config = dict(
    head_dim=64,
    norm='layernorm',
    norm_eps=1e-05,
    positions='learned',
    parallel_block=False,
    init_std_down=0.0,
    grad_clip=0.5,
    batch_tokens=131072,
)
Each number is 500 + 50 x the weight over its row's rms, rounded and kept within 0 to 999. Layers, rows and columns count from 0. Numbers have three digits each. The size before them is the row's rms in percent of the matrix's.

# layer 3 MLP down, 384x1536, rms 0.126, rows 0-281, columns 96-143
102:498535448484576449448553568491452474465506507443510507493412566473511428421470527496448524539529452529434498580443494530539592555572478441451523
101:525448558438492536543491533418476561400528568524538425501607495507618488474484493559513579522513559557511432403470481526529505494656431478426541
100:536584501396494493535420503571433473603477575434555462530462510427572532495485480483459548528513429542505510485533476480516408480553434484498477
100:583527459507423591503412429545545470522495563459556509529435564447490582552551527477461537528604533518484522506487555569460436468564404510520522
101:503582462533477541511584489544618522518630504464586520589510531539510481495457543510515500529508539563498478398414508467586458533504513555537473
103:416508496489556535476575461448550464519563461521499408483475514554464533454587526423529492468517545475470499474495542459491448488449435504438480
101:462445543488479526442550587440448538557581554543438479414484443489604486574516481531449428486547535521500532550608425457510531526530515503510533
096:449515569559489413483590546449469466498609514549496520542531535535493496544492470526438422547495544543613526457437516405575475446508394521435525
101:425524473567507480381509428566468478507613467504614442515480572506533459589597559534549461517435593499430416511499489432442487520462505571484498
093:582532558530518426485528467522518601551495494475568540530563510566497481490483492404570579534518404535598452532458495529517428390577494517510496
098:486516438532443586579508505544528567533615445538479479393412546512518482463549479503489504534537457473483477587605492509534439542458496444508425
101:543495568443455541496482445464463514486528485470517522531552501449526539512477502455529531526510565482447475457441460520516569498560391441475540
101:501528505600488506484470458426404510491518518526531570506474549451498468560526470407507499465436391438488491453438465511456462490498481553593441
099:563453401450488487502581494459537501415517590393520441478472480507467554460457538519491518549527470491476536449545395428530462501456492508433562
098:535403505585502423568519465443445504510524588514544491570459559447530495504527547474570476451377514495563465470532395564403503498444455526485488
097:564484483502494380464447550607595526521571457465540518433510499485500517508506452489516541426460511548495551480454477526572625427455466563483500
101:542543494511558552521494560571561512506447474414381465579515526462508487556497494502459506582494536515434499551500435469589526471570511474492484
103:499462504512504559374407455553518470433432473545541445547427474430519561459514532446442544571486554562561579559568412597474496490444383552557531
102:567415451486489473489558598614499400498478565474383511463540528590521523551496414444543564513485405503477501417510409546566553543545416495417501
099:620484452542517536506527493475383471600447480518601503563492510484450421449551557485530501561454490545489490512398533456387431450526598537450561
101:485418536492539514542487542508476512522489561511461485507511465509499366518474454521595546484440538416479422571467492446535533472393533481450436
101:521556445481542558480457532474432434561453548556454487442483494555573586433569613546515477465520488529472458496409552482504511480488407403614421
105:469553420483425508410469563447433566544521483421552462482516434541585606513464548517536460471474462432569443456585518428597498479513394420569485
100:496565517457565446518501504531448451506458530422485503611461510575500544546463452510505486465462493552535454544591556436469527505426437538418540
102:550584527525445510503565442513600523473489530491514473521464449618454431519519540409496485544483556574521516483477398423512482527507439590524462
097:465515448455396443537491459474503491473472454404474487579448460489524485460507471513576532482543576543578597586536437476562488464482434463550535
099:571540447470545490388496469550443465504523521512508492483507487490492533454425500430489508573557515460463538531508430460541415473576456482520558
098:502490472547523501462544555432497447476518507447460507482519531552403464414461418493565443455528475554542442516392561539488531446569511444486519
099:489557578364509520527479604536473500502442501469619474520423498443575541568496500531474508489482525425555546475441576615457514450493573562508464
097:465486426567530522459510456383523438559513472539538539494491504467476527485509532494533464557498497490531581618558629530444589435426593455556534
101:401595485581461513437530548421587552500410443533460480470509489495494568510474546455471606550522462485545498507591511519488541457545468452499457
098:566461469503500463418511447526543485514524532525492530501469567561514484473523512472526469499506521509579547554448553514471458471487519537554467
101:478470573499496538623467553503483526494515501422389566506442519491450445418439509455531598491475546563479476512467411546446560505528450423478585
098:597480522508466479514428480463534548494450480620443462475442511572477588409461505455555532477539509509527451442546539482452492534559424551462469
097:514508476394528528585507468437508535525567499411458498482459521437426570484577500536441464483519528530503579452469498440516546534555596407510521
101:478442487419449540461578487473538481554537474569433539450464443573519486516451419617494464532644460451444411605623501516494515502488499480456393
102:507471500508495532570516464539511487524483580498495480524424576527444478548484584497521508446455428526451535412514575497516570457488509484568485
101:345515478448469497521474574447475485522519538451410462552456446429464491468510506543490465472566459484517356584487453487475544497565573522529501
097:449508404432382440523459541384531506471606476487458562516492546439488536488543473463571475480533483557518513415450525533475572540513515469538515
097:553474547512595457448441495526563469569513487509519526451446486538357497511507478625503512436587531398449418527549561506554525545589481474473518
099:418549403429460530399527540532532491467417462398455465583418517494454446568501430452443457467576489457501473588638425468496498495534476458428407
104:488550532535425571523542508492588380518488436548442452546562488531499427457450553528481543480530504482520497518498471547525486455567535450499568
098:469493504544555632560539576476539604499507447550615524527536587500464536545530433431371499487520502509547492562622549541440432527547448429568553
102:539486485507474536531545501554399459424565491436494444584581589553444487447529396448496528522528446483474545510497511532453535371540498490453643
102:485498542539494559465436505556510533577432530550408508541500546479511547522466472573449610560475502525571505497496542528530478475476500461564490
102:572527513517532545469462449488474436427523474569501360517462542454487488502546506512512517449565582481448577599540582565426378567378454551419468
096:460457535444517534453618537451535511510451470498422546447461484549511454520545497562518536561589548498521552462426500493519495485507540511533472
102:429422460568471488461452558487487532517454543538506537449557544469508490465513528486456458518497489558443523443496550566395450524561519520537471
101:487572497501564494507519496511401517497590474511567588619458471532460549585533365457426475573513536504477501471485498532434524527545490456502454
103:443525473514516486483457538519524609506373436553514511536508628524536574509463443450521495513465482524486537517601435593479476521507450504611556
096:458409461467548512449457596578487482516496479428554430546448412512520494522446586456494535505621621549491471440375599566507435427474507454521478
101:434456564510480486591522402472483514520541399555580448494452612490482426487521459535521493498634464469433502556536528486463456558518515482456523
104:591457489446463544499488455509449455517598499369515446456555435525479589448423553344497443501546488574428447374379448533446501495424516502476505
097:514550541467517471462499440485574449469508380533597505528523463523423389549517525519513447547545512526505438554460475427378583511483613494531473
101:534454524449482513442516407556580424478546519518512506580506511401473524527469526478492587405504487460566533574590443495544551469502575577516542
098:452502533426491484520573511379457578519499485483508528586548440514496528476540506453491378446515431529482476414577462473511443495504593515587499
101:515589553587564602502445458533475595425446562528542477418448541400612603474514501524523511506558422507498545536588442535535529487521468546494487
097:488447498458426511545513481490580498554458578571573487536538435452432481571482522494515575496473486591488430486343439527463478422479352648552419
094:560557501504580531396549537476513423494503474468512320487438532532577470477537562557572550471576441569418516432486570606460493518490497555589547
099:514437509461532474524544530406466469461545524503490542555501476421439553465508504550563509458468485448561540562473561553552517466543507480502458
103:433596440509438376502521498436486458431568479518448405518435523474564450555627450468505461517480534520415466373513587588418533529441388486544528
099:495503489469666500504504561516519400552465526525561479572538465521486430491566449527545591494508533520517494490440546656586449552572501460527484
094:497550544543438505492502481620505395559423380518504539450426602534496606517534497567457528567553469538518477468542457574451509448557520536534506
101:478483508561463443576627509393605507459399507586511569559423542503426454525470436450472444541496521628406368558491346551462451503605567514521497
104:462518423625419485482581458544532421461456440495534562450540505614496485459501466571538620560625514460456538481527592463495505484507478559425487
103:565553496492557510490459596590524525510476493482600494494588489479467477479487523474446591550416487534516515529561573564534538484483559557495530
099:467406550546421572552589490486523495511506514639618476462606581471493512499594511473493467515468473476481458508519406461508412611573422506487433
104:549515457511560468612481532528446528539555540470549428436484497448403479480535578469533566525539489528534450524635617568425589471469605523497438
101:478594454573440460524510520447540434535467471443627433571487452558471470477511506452518509562402477475436518537500543487538554449449476445493506
100:478563408491463491509523552531513542533524419517535438599446611576544433494474518476494492452457500510519511493506460433537480526433537513539444
102:496526411433462466574492461434535483539577499481502495481504532376558496524567507502454482444518505396503468600474501509478532505494481433402441
098:565551576576449598432560439482461511499616428493464553494442569558479488522532510484522467509439511567509479534473480533453456557507512469487498
100:455493444466403536477526492513435540471497419465463447430489518564523497482452535563485591473431515465388518553539420490496387440591464459472464
100:493552443388459489488485578520489442430433507439642503549444436500472642490471538533479539480552509520439509562506594489532460487487531493599522
100:455468504498520527483480494507510562556435507468566516517477459505432468487446454476552453490489464518476550425561501560431516477593574591534490
099:519497454352498392430515550469428499543513468426511494521470484586527458460479466536494542520523527536486521600440395494483554519402518477488512
099:553651620471477412553502506589518527532539496543475522519540470489516419575456501506472489515489523442474534506455525456581484493443534478509521
101:625537535537477479549520564541455508533476487582511513470390500534509438560578487478550495471433529574435484491494508488534521465514428473494476
097:527483497531496532555426530557469504395464474516476459509460541423434407507449551541515544479414504513511452495538537487546479531429526489496510
101:458592544475537563457459526518548371443433454449514474586373518485489517463517537496557544524371541465518506510524574367421464464458527450493549
100:474500525311519552550484427498409622467391551576444536552503513539462541536500497442422507540522528492521562478419463458495497496561565442526502
097:509433594535481410514499467499532474500432452608554491520403499465560358426571417558614430599459421591558353471452446595467521537507473575546503
098:444551502377457460481510520506486483489517468516555541511573470575497435495433503514540431511504462544531503548517435468445459471377462546570509
100:532423489469602537427550536489490497474525484557533529525487506522501469524424522498438478485539474489445554493444411488604478489562552502491465
098:581412528566587395538489420564470469493468494505622488558584522479571456479516488462494469486423485527587491465564391511545582458539528445457580
099:533582496445578434502440429560466557506455465585579502446481518493566548508462492441500425532473531476488415457422475486573565569485480508566519
097:468436537512444525508480520543479592459483542505492559485579477589458445524549486474482412413507540493497500493545522437482464447583528604552562
100:482539568470452451431582471436495479456511502483534409477526513563525484527560469467471614490605625443527517511491468542547503499457450526491418
100:566558474508459444514561512426413435449556458507544554541454457449430523537438496500508460553624475535454504601515486523538502560453457495576517
102:555531558446463444364618491547585525526517536488490495495507488403382457497386439459521571502528484507436493495577517541464538474516474529534499
099:564477427454530511433437503533510495566494434453499462511444535494556500497572448498495508518508464435439428526539485427482469458389543610417469
101:506496545562587453470495525544411536534495543472568509490572541454479534510464446604502498501426512480547405468412505466443462559492512441495535
097:471588486476504459453532454439489488492523475454607472540558453501463546497498477491508550530475487432534470554535499475495493519501570473466429
102:466423370470457504472495509445529508508595485487476501496404497536462454493577463500488550493413472496559541560616497490561477516517496504510516
096:530469484510559576421558572559402506569474499518357437460433543425488502600519458534470498512579506497509475518549469523485440496498447403449551
098:455449463522503420580509427565509540477499620436541560460539464536434447503501492479422531474441503544511528579477503507595559447480437467406503
099:510536453550542460541485512452510502580503362476559518507593499515491472525529492532454516492431473461554483380576524424437511488448529539462597
098:403468557422536407507492536590497527430566534476622529395570574518576506453512524491445487461531571530393482502551517542496484473573434473499494
102:521465499542533526488635467431500519560544499556565573543451512547470469522440538541400538463502455442508532478453465468458551585501516425510505
101:523520526576558620555461470479518488482543502577577451497529518467436510480531584542502444570473497488513389547474547456496478513534496544447578
105:467578428524477520522502446426521475521529578546542598470397432511505500471375517425463467463530551536439480486583501448538427590486469437481554
100:590534481496493491473483465410456483556441582411506496495469470590462357481452529488504526519562577485531540560517431460523435487542501556539460
100:448594533563460430492572501554544524507522499540478534509472531526512337485494566491559468373496615551492478533609544561544473479472469563473542
101:520529486561472527540526483455465532492579578589506432510564517463599508523590542484479462444647492476483478456437584494489470444436494507454514
096:560433456536577572449422484406481509523479443532578511517551509476441560456422508473521623549388454403457464464421561439533555510500501516543497
100:621511442447424434508509465531598519546426454490522533534514557520584533591436519483535451502526496530498604473424428480527486553454481507583577
098:636564429458577502457518487632523440513497567445493512511594397589488535446381459588514508495399476560558542406519546505474608577473508550516518
100:502512470494512589546501483538476431532566471358575478544573433490473533478478518485487456488427427559487557495593473482507451488436480464565543
097:467507446565499518453461515493490539591464586605541382457468545483484471545441444513495498537533484507463468478472524440494496526523480436460484
102:548579541538494530487478565442541458585533508532444373535454538480534529436564610480523483547476508524519553398408587576498462444509514490449512
103:451559478401426569595419510503473550515492461551529531542447575469546501593489626485430491549522567478535550407485527497535479585441487479542573
102:575570546609536499461614498509506492473462520507573491464500554486586484510484489506584488489469567502549522463525594386514502594529587461463595
098:447443500494528526632496474598484512558497553508451449580620521459445485480429530641461489441430450576497440639448486435573456534447482524508561
101:564495532469479496480478449510510502502542517541562543427567456603606480526434517549545565476495506532567544506477467447393475518492524442466561
101:475361442486625477348456485478496536440500426557531384524440566474539512510460512600498640585551506564496457419481388489468491540571588492424439
098:457569477546490491516484599545538548507422513498445428467426499563474441532446512509530421580444433481508482496540443542473511517473525478636488
100:354511589479453503541499460523473470469429564508464454655423458554512477597511446514454514447481524494558411421490545556508434592494508537539520
099:387528580596470350380424510516546515479453476523444524527448506527516442520511615456508479486502494437503635525506476490490543475471443501517490
095:453492450389540415474494448523514509569525479465442520516492459535474579568474534489403491504539530484564511588487488546531441492453514466501458
102:534563546530582558552469406481504469494525472559447541443535612487383492585434487588490443527560565430568542532473471477467446472502490468534571
100:456582469517428602449570517485453491478461591538403488481515506517508481462452584460463498522441444466406544470454478593484468451466535558483476
101:594491558484584489460458554535526505473592565537634559522612436441543427464477539570564543449459534509489494603496461465509499344495531486549581
098:506528522436504493433568512469423447487515543460429519540522513567521474467502479497397434541462455456591540456477474360480467472460564459480459
100:554350511499454510471573513538597479481541473444430595534476496500525465502455520491540515518520494487397595458551451477515439444542529490470438
098:490509510531557339527501428530548571409518435507470553474567504502536416570504418439474417537511447536543537438454626429572445566554528557465476
102:532469524431425505513447511536480513541611474526468634513467527523616569462464490482433458549504484422441496469489468505452453438569536538487464
101:517509536494527467490546475479520525518476555466546559531458534477500483492551549442453511476554532462478580458460546409552460466547658520417430
103:472462438631543614490520561532492521480470552625538445432508556495539518537601506433501529559486499581533441590554477501405536480450429514535444
102:474478520463478515526476553539564441434430477419456408558498485460542500489598496532535485454523492560546617536528513458417493399489491500530511
098:535452491539450506471495507435468509454521499520443522537524497562500468520517512452539494473493502519562479413507494507578493489457516479461599
098:454423487499469497464463558483428451511548494418477427538559578494447487501488478464524601568431480483430485521447609543556481387612523456521460
098:504525521569421566563465498406545512601486544562571579536509545457479495507639476471529536494485535555509561518533563522405493461504363538510444
101:493383499622482642475425484516452470485444472551530465471508537518584438576499551423471465484363493526543495528564461523539505472458489553576533
096:515365447551432543535501448485515375511454524470558591509520416538485556534496611520490469468563442387483456649455449546588496497557402507495460
105:587445425446510590425425434511428511493540541542610516477495490524537439459507486492496514549462572534492489490418461518601451458428535486424499
099:472424444528475406474528512556492494468395491453447470584521509417460482524462598581579504512393492517481471443525587501588516489502496491364487
096:555486422450489537495548541553486480514558488396359466501465516442433517469477554524574444537483535507527557500549512448495526461494518510459451
099:553430442427511504464585502529652469470521466501446451507410468441533471491515518548528443511379520537498468418507502605524500560499565550451484
099:472464510571495458491459533605431538513452531445451505496559378449500433501551421458481451476544480522514545515536513452477473622497515477474472
096:479522516570451496476491528397507526481440501533517517452532584501554453515574446479498512492513503549522483431582382487508477515580559509508490
099:590441495512593424508549426555542497461393517457575511488458523414414405562443498549498530468478485549559463523470569430516515517502518569461445
101:512577604522492462441491558488563535458526453470524447558414519433444565487507497601567521509389516443469533492428494480556510449469497444508525
102:482403544526532557516501540525562514493510495524489539436516478461513585507500504509469444532529380490581470477416394528485554539549464497512454
098:560566432499562526499372556473477439603436533534518455454468492489536590491425568516448512481492496510564451472556445584553476547490547573586580
102:506458510530607528547444532499549491466473501491489394443572441556459458529494437552418443455501532489518488349593576635422560617468545547480488
098:489547507484437465464527465607477550448560512507544468552583524539483553528391484531507488491590496498554521566565559457488466456549594496558508
098:509508556452445485498615387358507462467508497498476522553507533491548545484621560494373531502622514531601520537501440475453478482569475509428485
101:474404628591535651500507462616536445475437505551427486476438546586489455512530470502504593530512474403495464508454513485486526546527582598532585
097:456564481402592443527529529485488440574496467556368473561492502562561561500453545476530434534490458577396603556475562570478398438611544520416533
101:486569469509493538493468536511521571538430560508466520561425516500565567498482526474499500555623464444518510597565494491527518546424481527474561
103:470583489633475567520541517516486537529498571484592548482541468517511522521533522501493536513515561505495498534501548521493467426532525561507615
097:516450591520561469510518506489443528535506525538500429496524497536538480420583441484553457600564439476477428563521494594551530475535474490474522
101:496434511535464470574435432409428478508405453503509495488456443510549546445459476509467456460427510502495502493453451469457540500483434413451484
102:483600353478502474398474497427527504577508503443552462447536457531509509455567585518574515487586546444528511455521599530535474515398499524522539
101:462472548495518440515526520476381471539490565569519519436587426509522482440510583548456478466521451547412544525583443555495478580570514479419409
107:542313605479375538494566496404531437533471470511463536477416508636450505445537467461475569528474528516432586498467263454521586530448460592527471
097:544483501489547466419488473586366407513537416563504469585474459402462499498487574474425439505492422469550514512587529497515536498535500473468442
099:445544487441418431485427466567524518528467533511545532502490460530577506511441522497499481478476365527497442557583445500532548443460492574521507
099:561509478491483490660462546548487537497482499517476450591587549543579564607553484474541508396490501596476527457567446472492439613549500425511554
108:423504538352500457518495531469504596523455434497566467450441480531454587442450545497490536544569563429525446600517492589455546471445549509487495
095:414609472479493477548491500572523487558520524460456492508368471463485542556580483497482473530414479519438519453455513432499512506526529461541453
100:576433528417591559560561537525447471419577580485499572415504477611467505546453570444503585577442390582439533464445473456458471479449572484596474
101:432459389522582487510474525530576555504431500479453491504472440526569478517434464565495420516622449557559503489482628511522488511446444557525540
098:473381504573512486587532557501530543507477536580456435488444596593491571540342424478478492534494456488499488464505537428460499519571411473428523
107:494568562617454553536472512448543332446546405395427502554545522569458527445541545473451455552501622539400486607589494539458569537520418480449496
102:503546407505430457569485506517484542579548457412470549502492528454569517590533497566616528448487485450532534447558527542513520538538450544531564
104:448550547588547531524519535558572538490523571588403498502557529529475504518521461426525450525505539598524491510538518464523464514507499540565539
097:515479503487501585447451459504443576550496542516452484544522514469458424526445600521494476506602567532505419480446566498586544429490478534549506
097:570502532598552389534529511486521453432473478516519546439532488521541592521441506538517451518505501528520395530513444493524503517461558598557505
098:484419466402400518450459484571486515499411476446481458497496584546482455510420498532480514541492535505454493459521512485485476563563484527478488
099:438573546553492589546446507460518478558612461496499459571430555521534432494470484427533494529516451470460512563520596465501508432506579552501595
106:476420508537581576596483549574452477447513474417438510539494483445445484464478590482520515414565522434504500447577488489470478497419497517467423
099:514564592439526460476488485547463471412577529442445485545488489514622471568515429539526510456619559529484526583553513545577638590471456460506478
099:508599485457508530624508489542432465389456501544436583560487537560551504530435441467415498504544532473454573442431486399551585436573560493485538
097:415427483561437448557499473522447590525415446547527573362499521513511478507483521493496551480443513517528427560436542619461547494538480446428479
097:520429413472519502523521516547466518599573491481559546353587408517503566437396504505553517482543470529400503411449433614438491632543539561456497
097:471646476498568490517536492473497565484582496598540517585610498451446478467506488525423463526568541482594531531397570571423441490448416471556472
102:506470456484439466541508511531467495443480550478431477546464382451561476538464458478441496490478465558508467418444401490487531566506430477546440
095:504519577637548499541530494511507464433520471570546560479532477506392526484509469507412500555491436502534596516549557415608481541438489458420503
098:556581545478403494504537469503574513471522484464453564479592467595440472534560554564434478557445508566497510535573620486463544524541517522573496
097:515599441422511452421463479478495495441449454522464578519544496378512531526557368486443473428523465404532467602530399512433529597498486559504533
103:484496466468535464578571529472531480480499484464519476502535436525580456442484580426531486505515504377379509432514328457515498398578546404418568
104:375502530542489398485419520550425461553534489476598505482415448560624398495467543473564420544511464553521504403487487502543525487478453484457535
099:514544481487483485372470553451502465426482513462487454512606430489438532487546433446482528410527499535504579419581545477512454439501549527542430
103:525478428479526532534566576441457512500500458457493546548388544552476536513529577515536412469506470523495525535490351493461493510537452483603586
096:488542550557500544382564516487548533532460542524572479431552552492419391539621626487584480471583481394457618515452517469527553462512635517524474
101:542530472480534553491537540544564517493455488368445572434599401445505582511399429507661534494548550467524408476538604462537499507445500480566564
099:583498511527430556417462476460494465492468443560541438551417479467437544485552550458502460560518501491530491463468525499463473552520536511536510
099:551549505441462404545433537447513503492522521478411479474463552432497490465444483476492524561518554500513473513527474522453492589550633474527518
098:497376453630431476534472547460444478491514507437521515415479466471503423530480532570436561596429601391538463539644435514564512471536383495519539
102:553488527503461524467517493631450561590616511481496436464537490536486553480440555539551589409577501462519453442481540523541487448516556500537474
096:460460433425518567570527410534439493583467478487453471504513504469488419451452520487491561472481496426475561548538479556474402520484540499531433
099:529477493538457511467510495392497494485492417509509543520506526478521443440503484498455416563482478515497485429488361483463467548491544458539505
096:569560497561532461570491494544492526462442512502507592454533509483522454413548441516511521483450484493508518431472421495491430502491453399437546
102:493439512525494542498493542487514498506486435413517500551645488488491465507391522452575544553531503402485452388530476551476509479520428532424517
095:503567467513429519454454488409465500548504563485545491482461455411585513456571600524567473510551558504591508525458487604515508518403463487435434
100:488438495491562418526444478565479552492462532531468461466526492557476503453566483487493525419503390574469550486577538507511531400529558508538509
104:578565594496551511479495414580496570558592527466385543476479493424581509550488578554525464411527555563579506436459485564474574427489532491533483
100:477517455422522525524455579422526499612493518450343544548437453518519481469478430558554501552409443551525430544524416348535520400505592498587514
098:533478453471413366505423539439606537499581514569485479452531492470453546565502536505532547499528493639501484487521506642464518537479519516619546
100:463539479543493553436475532576591491493473519548486389442532508537526514469509490519434594490488478482469454443550532529478513517459517436421402
102:420451384516546542412499487505488518605440427528452488477552438426489531568476439587568589523484522498436484472495487488581487542462431481501459
095:602521522407544508499520478497520489558531497477457432492541568437520518477500592573482585493504487574447584573510479568417542544538461463518556
100:426428521441507446492458527521503511513503609470448541471446467494513496457485549455496531555441458550488513408490349532511463581393492505529506
103:501486556603539513486523636416406500434511434697687452586636480487518409467529474435496441530594445505520455506543566482482506490481562558545539
106:487537642625482483506503494459587492515525540456526472434504545442576515458521558553528561597489525456529497419613515531609514479496586544531472
100:532485502456520498514449482476477474504629502505453432495456542466481464563518500502443431500535461553473425522414507537513542525573474587578518
095:665510540456505532491563398514432447497540518454441472510465566452480443512444513480446512513437464466499493556516462454485392476519551525505487
095:470458473503493610540472533463554524527593486492373503489345478467536503525517484497462462474476542450537505486580556554508577558484376524463478
099:490456586478521614474489429504517447514535512460484514533441496532378450480519403507460487546439402484494491498525570479468520407491467452386507
101:425543585442425470598496509459571486514477457508591511522642384555490439480585476538444554450552513517480502454517535430493637460419494432451539
095:498478518477458513534468566438553456459449532592400509452499543527455554516516542577486495507442538423507421430594477480513443480506492475524477
100:511440471531515508564477407458407517481493494521490598509570474596482380395487442482520530494472524543427452522549512496524465476529495584482450
096:452465545448512421504499503520530455448436469450420521471576418557648428532515482503462546498579416454525542557513538618465461381523449538454598
098:444501515511490524522476535466571470442455458479584544505526481539509536491462539526451457412501486564440549429474518550605510561521512643450498
101:470687430377470461511495513476510505539507453540500414490561464464513405539491490536549564423493610503468476504395584468542476597567522509532405
097:544559453406552596489520452482483550409520497564444508553607548507542506438485481527512584509559493504498467450520600485515524471414477528507514
099:434527459537566516474416484480547473480458537477526485463500493509482549444537495548485485482516468462410493555572443489501542520560505489488559
103:410561509587562425529593484482540502462473485467499410529574416472480470502485567634539441509595507439553556561408461493560565579503465575492519
104:571449537498430523468445545495531494553436445549552477468566556499538533541519529491554458484475489506440447499587536492555447551595473486509483
100:537382535530484538526500553523484528510572489560526492475503486437507516455531525417555512587464565623444514510599528503482549519461514475420465
097:391579495476408527502441493437566555470491442502415484507428547501476501478486560486457433495499441598532467408515519534487591573458365479462473
100:453410449451544533421416416581463525512444469368507481466484475542544537527465557473542537532494519522470438690482509508577546448439538604556512
097:449523536506511508595480503528527450557530563541419510596507503537542537467531579521530469501527515505491472595516512517378463525463556509464460
100:488536486528618558455537411525436582547465510516623470489419563471556488539530437464438428539547516518503504518404485487475506412623529547486490
097:571408570490514562472439470414497473515496509545381490461431487607459507530580578575439489545450495532523511423498477528517434473483466459454495
102:592418554601428572535498431531509469484549471485421516385496521436429520542543488493416459383562481509487474545529553529529533562484507506440487
099:421517508589481462524488502422556467525445507493619461571576517456516494518398606493467449498540516484537461589539529516479520534484456536384521
098:563576511551604546514553500400514486546475531507522508454475566498492474484450559446514515413450539532479516564505472535497465432532485380508528
100:555497455485543446442527457454505659548442439502452404461574542401479444450509485496443507569422542524473527484626606400505494527490601533451461
106:525518452414473469474512433520425436449506457558518484409535550515549445498462494485432376514520502539454487490525523431411474581551568498578497
098:560503482490515548499474562515450512511407552413530550487522459526479472507516527472474489461541483512475439481533538533516508433547524478411459
100:452520456368475420500493459547471525565555590477493545511434521442565540446463471521533488519504470516488468565435445503516493498486467506439442
098:521516493520475459553526512614546486453510566515481541533427516462598512469571556423457428559516473536518564542473344433448556546540497516493530
104:512569413471504447541444493482527519540466581441457534522476512573533494479532461540498423550498502565511349526407424496439483514465537489596564
102:618502560459459527505478522469388460560543575447443462508454504502562567499490472499494529512564483419464528447492498604473529550528438496489514
100:531533522551485595531431530490578432434450484551433455514466499508465392540517480453432441519495501496546436521551449474518410604470536443640517
102:501378522526515547512436556561557480495476481440421535451592495576505477542514556477498505463612464508549481566549450444554550501386516450591519
098:462529397429608589452532450485505517550517416462519468503469452538463621514488569511419434500610454532522555496534491456478479473463531529538532
097:410490540576549414529499462446517485457482578573443480508524554537511440473529509537513524488514543520477476450502429474487417571397514480467509
101:467468450434515469503581546549488526497498518521435453473549510509423516554472497484414315487450495483557509514390516522542456502541469469475462
153:458516445458482464504478475533504534480572598516452468491500479482518478489582505566441449516552533529473435475362518435491498579487536406548452
102:505445518463532498496519527511451480386424523451487489472427479594459478531460533473479583477585567561516493454448557438498552540517373546498408
099:479548557592522528535512524519566478557525484570512531496494543498577473495483360437490570506559495502549494450533507492459503515516475497510500
100:533352495476550552622606494549523458480477491486535493608447472552510472508577496537471444409465475404496530570405413509553569503472501499496518
102:467430441586452531544526452467450522560531481486525460506450493516425525513440427398575554534497482478549419627445520466541477512611512409562512
100:519527473474454458445471544535563510596433513420508638551519465546395470511489504430525476566441545465498512482498442560491462473436542468388491
099:558396495548477508509504516611476472430504448502598486546521580488414478479486420456492532550532522468556572532470520429478546485548500512528577
097:528525502479446495520560571449431489488491491354449558443445489527478418535443482457481577472489494435440506510522595486490492478478548428587493
098:528504466506533562547469518468571566494502331555495514400479505459578484498525566434514534546517527482455494498578478595504505506503618491560520
097:554494556526499608569485580579547588453590494591586382544420547473515509542388457470523561470558511479536587495556398538470455547540471527410478
099:425617409634545447530551539497500513466531495555489476588526444508539578508437460507502544517547485526432511624494555454454398486454494505569500
096:445559468510458577492507431454489559464449477520521413417466519532478537483536522564531497492452555462515427479449480554378567403539443505528478
097:490554501604515498642540423400499460470487487516478557459529471456480530537613456578483579451473470461615530474537450557510563514554548448564549
101:461491549476534476510561548494511528515524490508536540510510488452479469513481491496526473485549537435538478479452494505563515469427562486527455
095:470533539578516460485584478490582459495503535455421458517373436493522542468379440543436481565503502435578572500576496568507559530452518548437482
100:443611519371457522477528555440522569447525504367538461526531508537447569511500442516550482492481503594503453444458530508530522531530506586533502
098:509405548509393471588594536473503479523551498525510422426413463517457410434472510495506383515495508427457587492475514510492530525446425511493536
097:444431514463550474448602425520507466550617448580554621504443452491477560441554448494522551351428447515447549496448600450509546441458480564437412
099:603471495455514572577470569507431538495420541574585555547412480474549510409462555580561536514560391504459485553439535512423522502490451514436546
093:529465442415566481487408490474469490447492456491448582441562480409521505447419461457487461443592501505504545472520439465451535484511491563487496
100:448501541508484551451497588510539511455397463475503529510504461504502487536485511502494609531510462469553539456569458472468483582510478565461434
100:499597455484504410482499569557491519488525473405479523600458484541515509503533476390434508496497584552576448446605513518555498418486479585456484
100:553421490497453402499474463525420470476510384455523569548491484400468432507495507509533505449449441520494489541576430485567564459578424436452470
097:482512497479479416477553430409478518520527453604440515549525497441514454529486432569588537462451552602463470572500426516522550554516549494575489
101:424466496465462492419467569419546499447473516443478537471472398572529558500457425453587516439458506512502474500525570467485589541486437533500497
100:591536422540432581523446534574595470553482500643475493482480548480595514524511514479514449525447485443504515422429498544554422514476513482546544
102:510380447524504534482518503450507519514522487424545538483494422432520569513486555551510623508493515564458513512514330530515580582468435528404506
095:457542477468588469425513519453485566578504511535499655502510539512430506497521429459514499501553498491471486546514513480545436483518545521512505
101:550550511447453464542492511481503521447561501544482374477424547527472481496457563534541474469575432466528612566521562533518440522526444507536502
102:526473521534472494535543456446501527480448500564574467543501528463423425548495519552508652547527476542504465479469554479537508517470505498506519
102:491500572563423562540500546545472450482525476532475530473450448569458423485496422425466508524447427534492536476565485514423488505471452472587545
103:564513525433540447479503581498559492578526508445501459454433468514495500491585544519488480499509639517510486588441430459466546489470537488498497
102:490486508474410479433466536454528547423508540521527450504498537492505461526427522604483426470565466474495543508499542459480583567398401601510511
100:582520489466570371431507482548516499556510493505459516435374476556487424474490433442547548492421523484455491491597542496524476533476551551434545
120:495389511465569515494514466486498546440588500465538564519561585443459532542556425536456483469427458453510522483451485500391522490525506453534500
104:550459500481441567478433595498507469512510536450579448621532448395533637492400519586563475529516572436516456440567513493555460502492545487529528
100:613446474494589575437430531384462473485517565483473555439419504512576532507457461565584508629397486453607501482366475571520503484472554513422456
098:491535545462483391533500583498427515436502452423504452510563511567508494543492514491392474454542464494546497493502493468467513571458398483547495
100:476415393520570640576578541529542488458498424567499503442509505552443445543572466481468507440525494486493541551485505473549493505496505500446498
093:575535433473460539491543526496506464549548535443457492424462505528343548517476566613486547521499518493364511538359450453433474542431434536420426
098:512449444434415445473575546527581478506546510422428393513475479582484522456514512587508532462449495495486505505480545597509554567421369498506497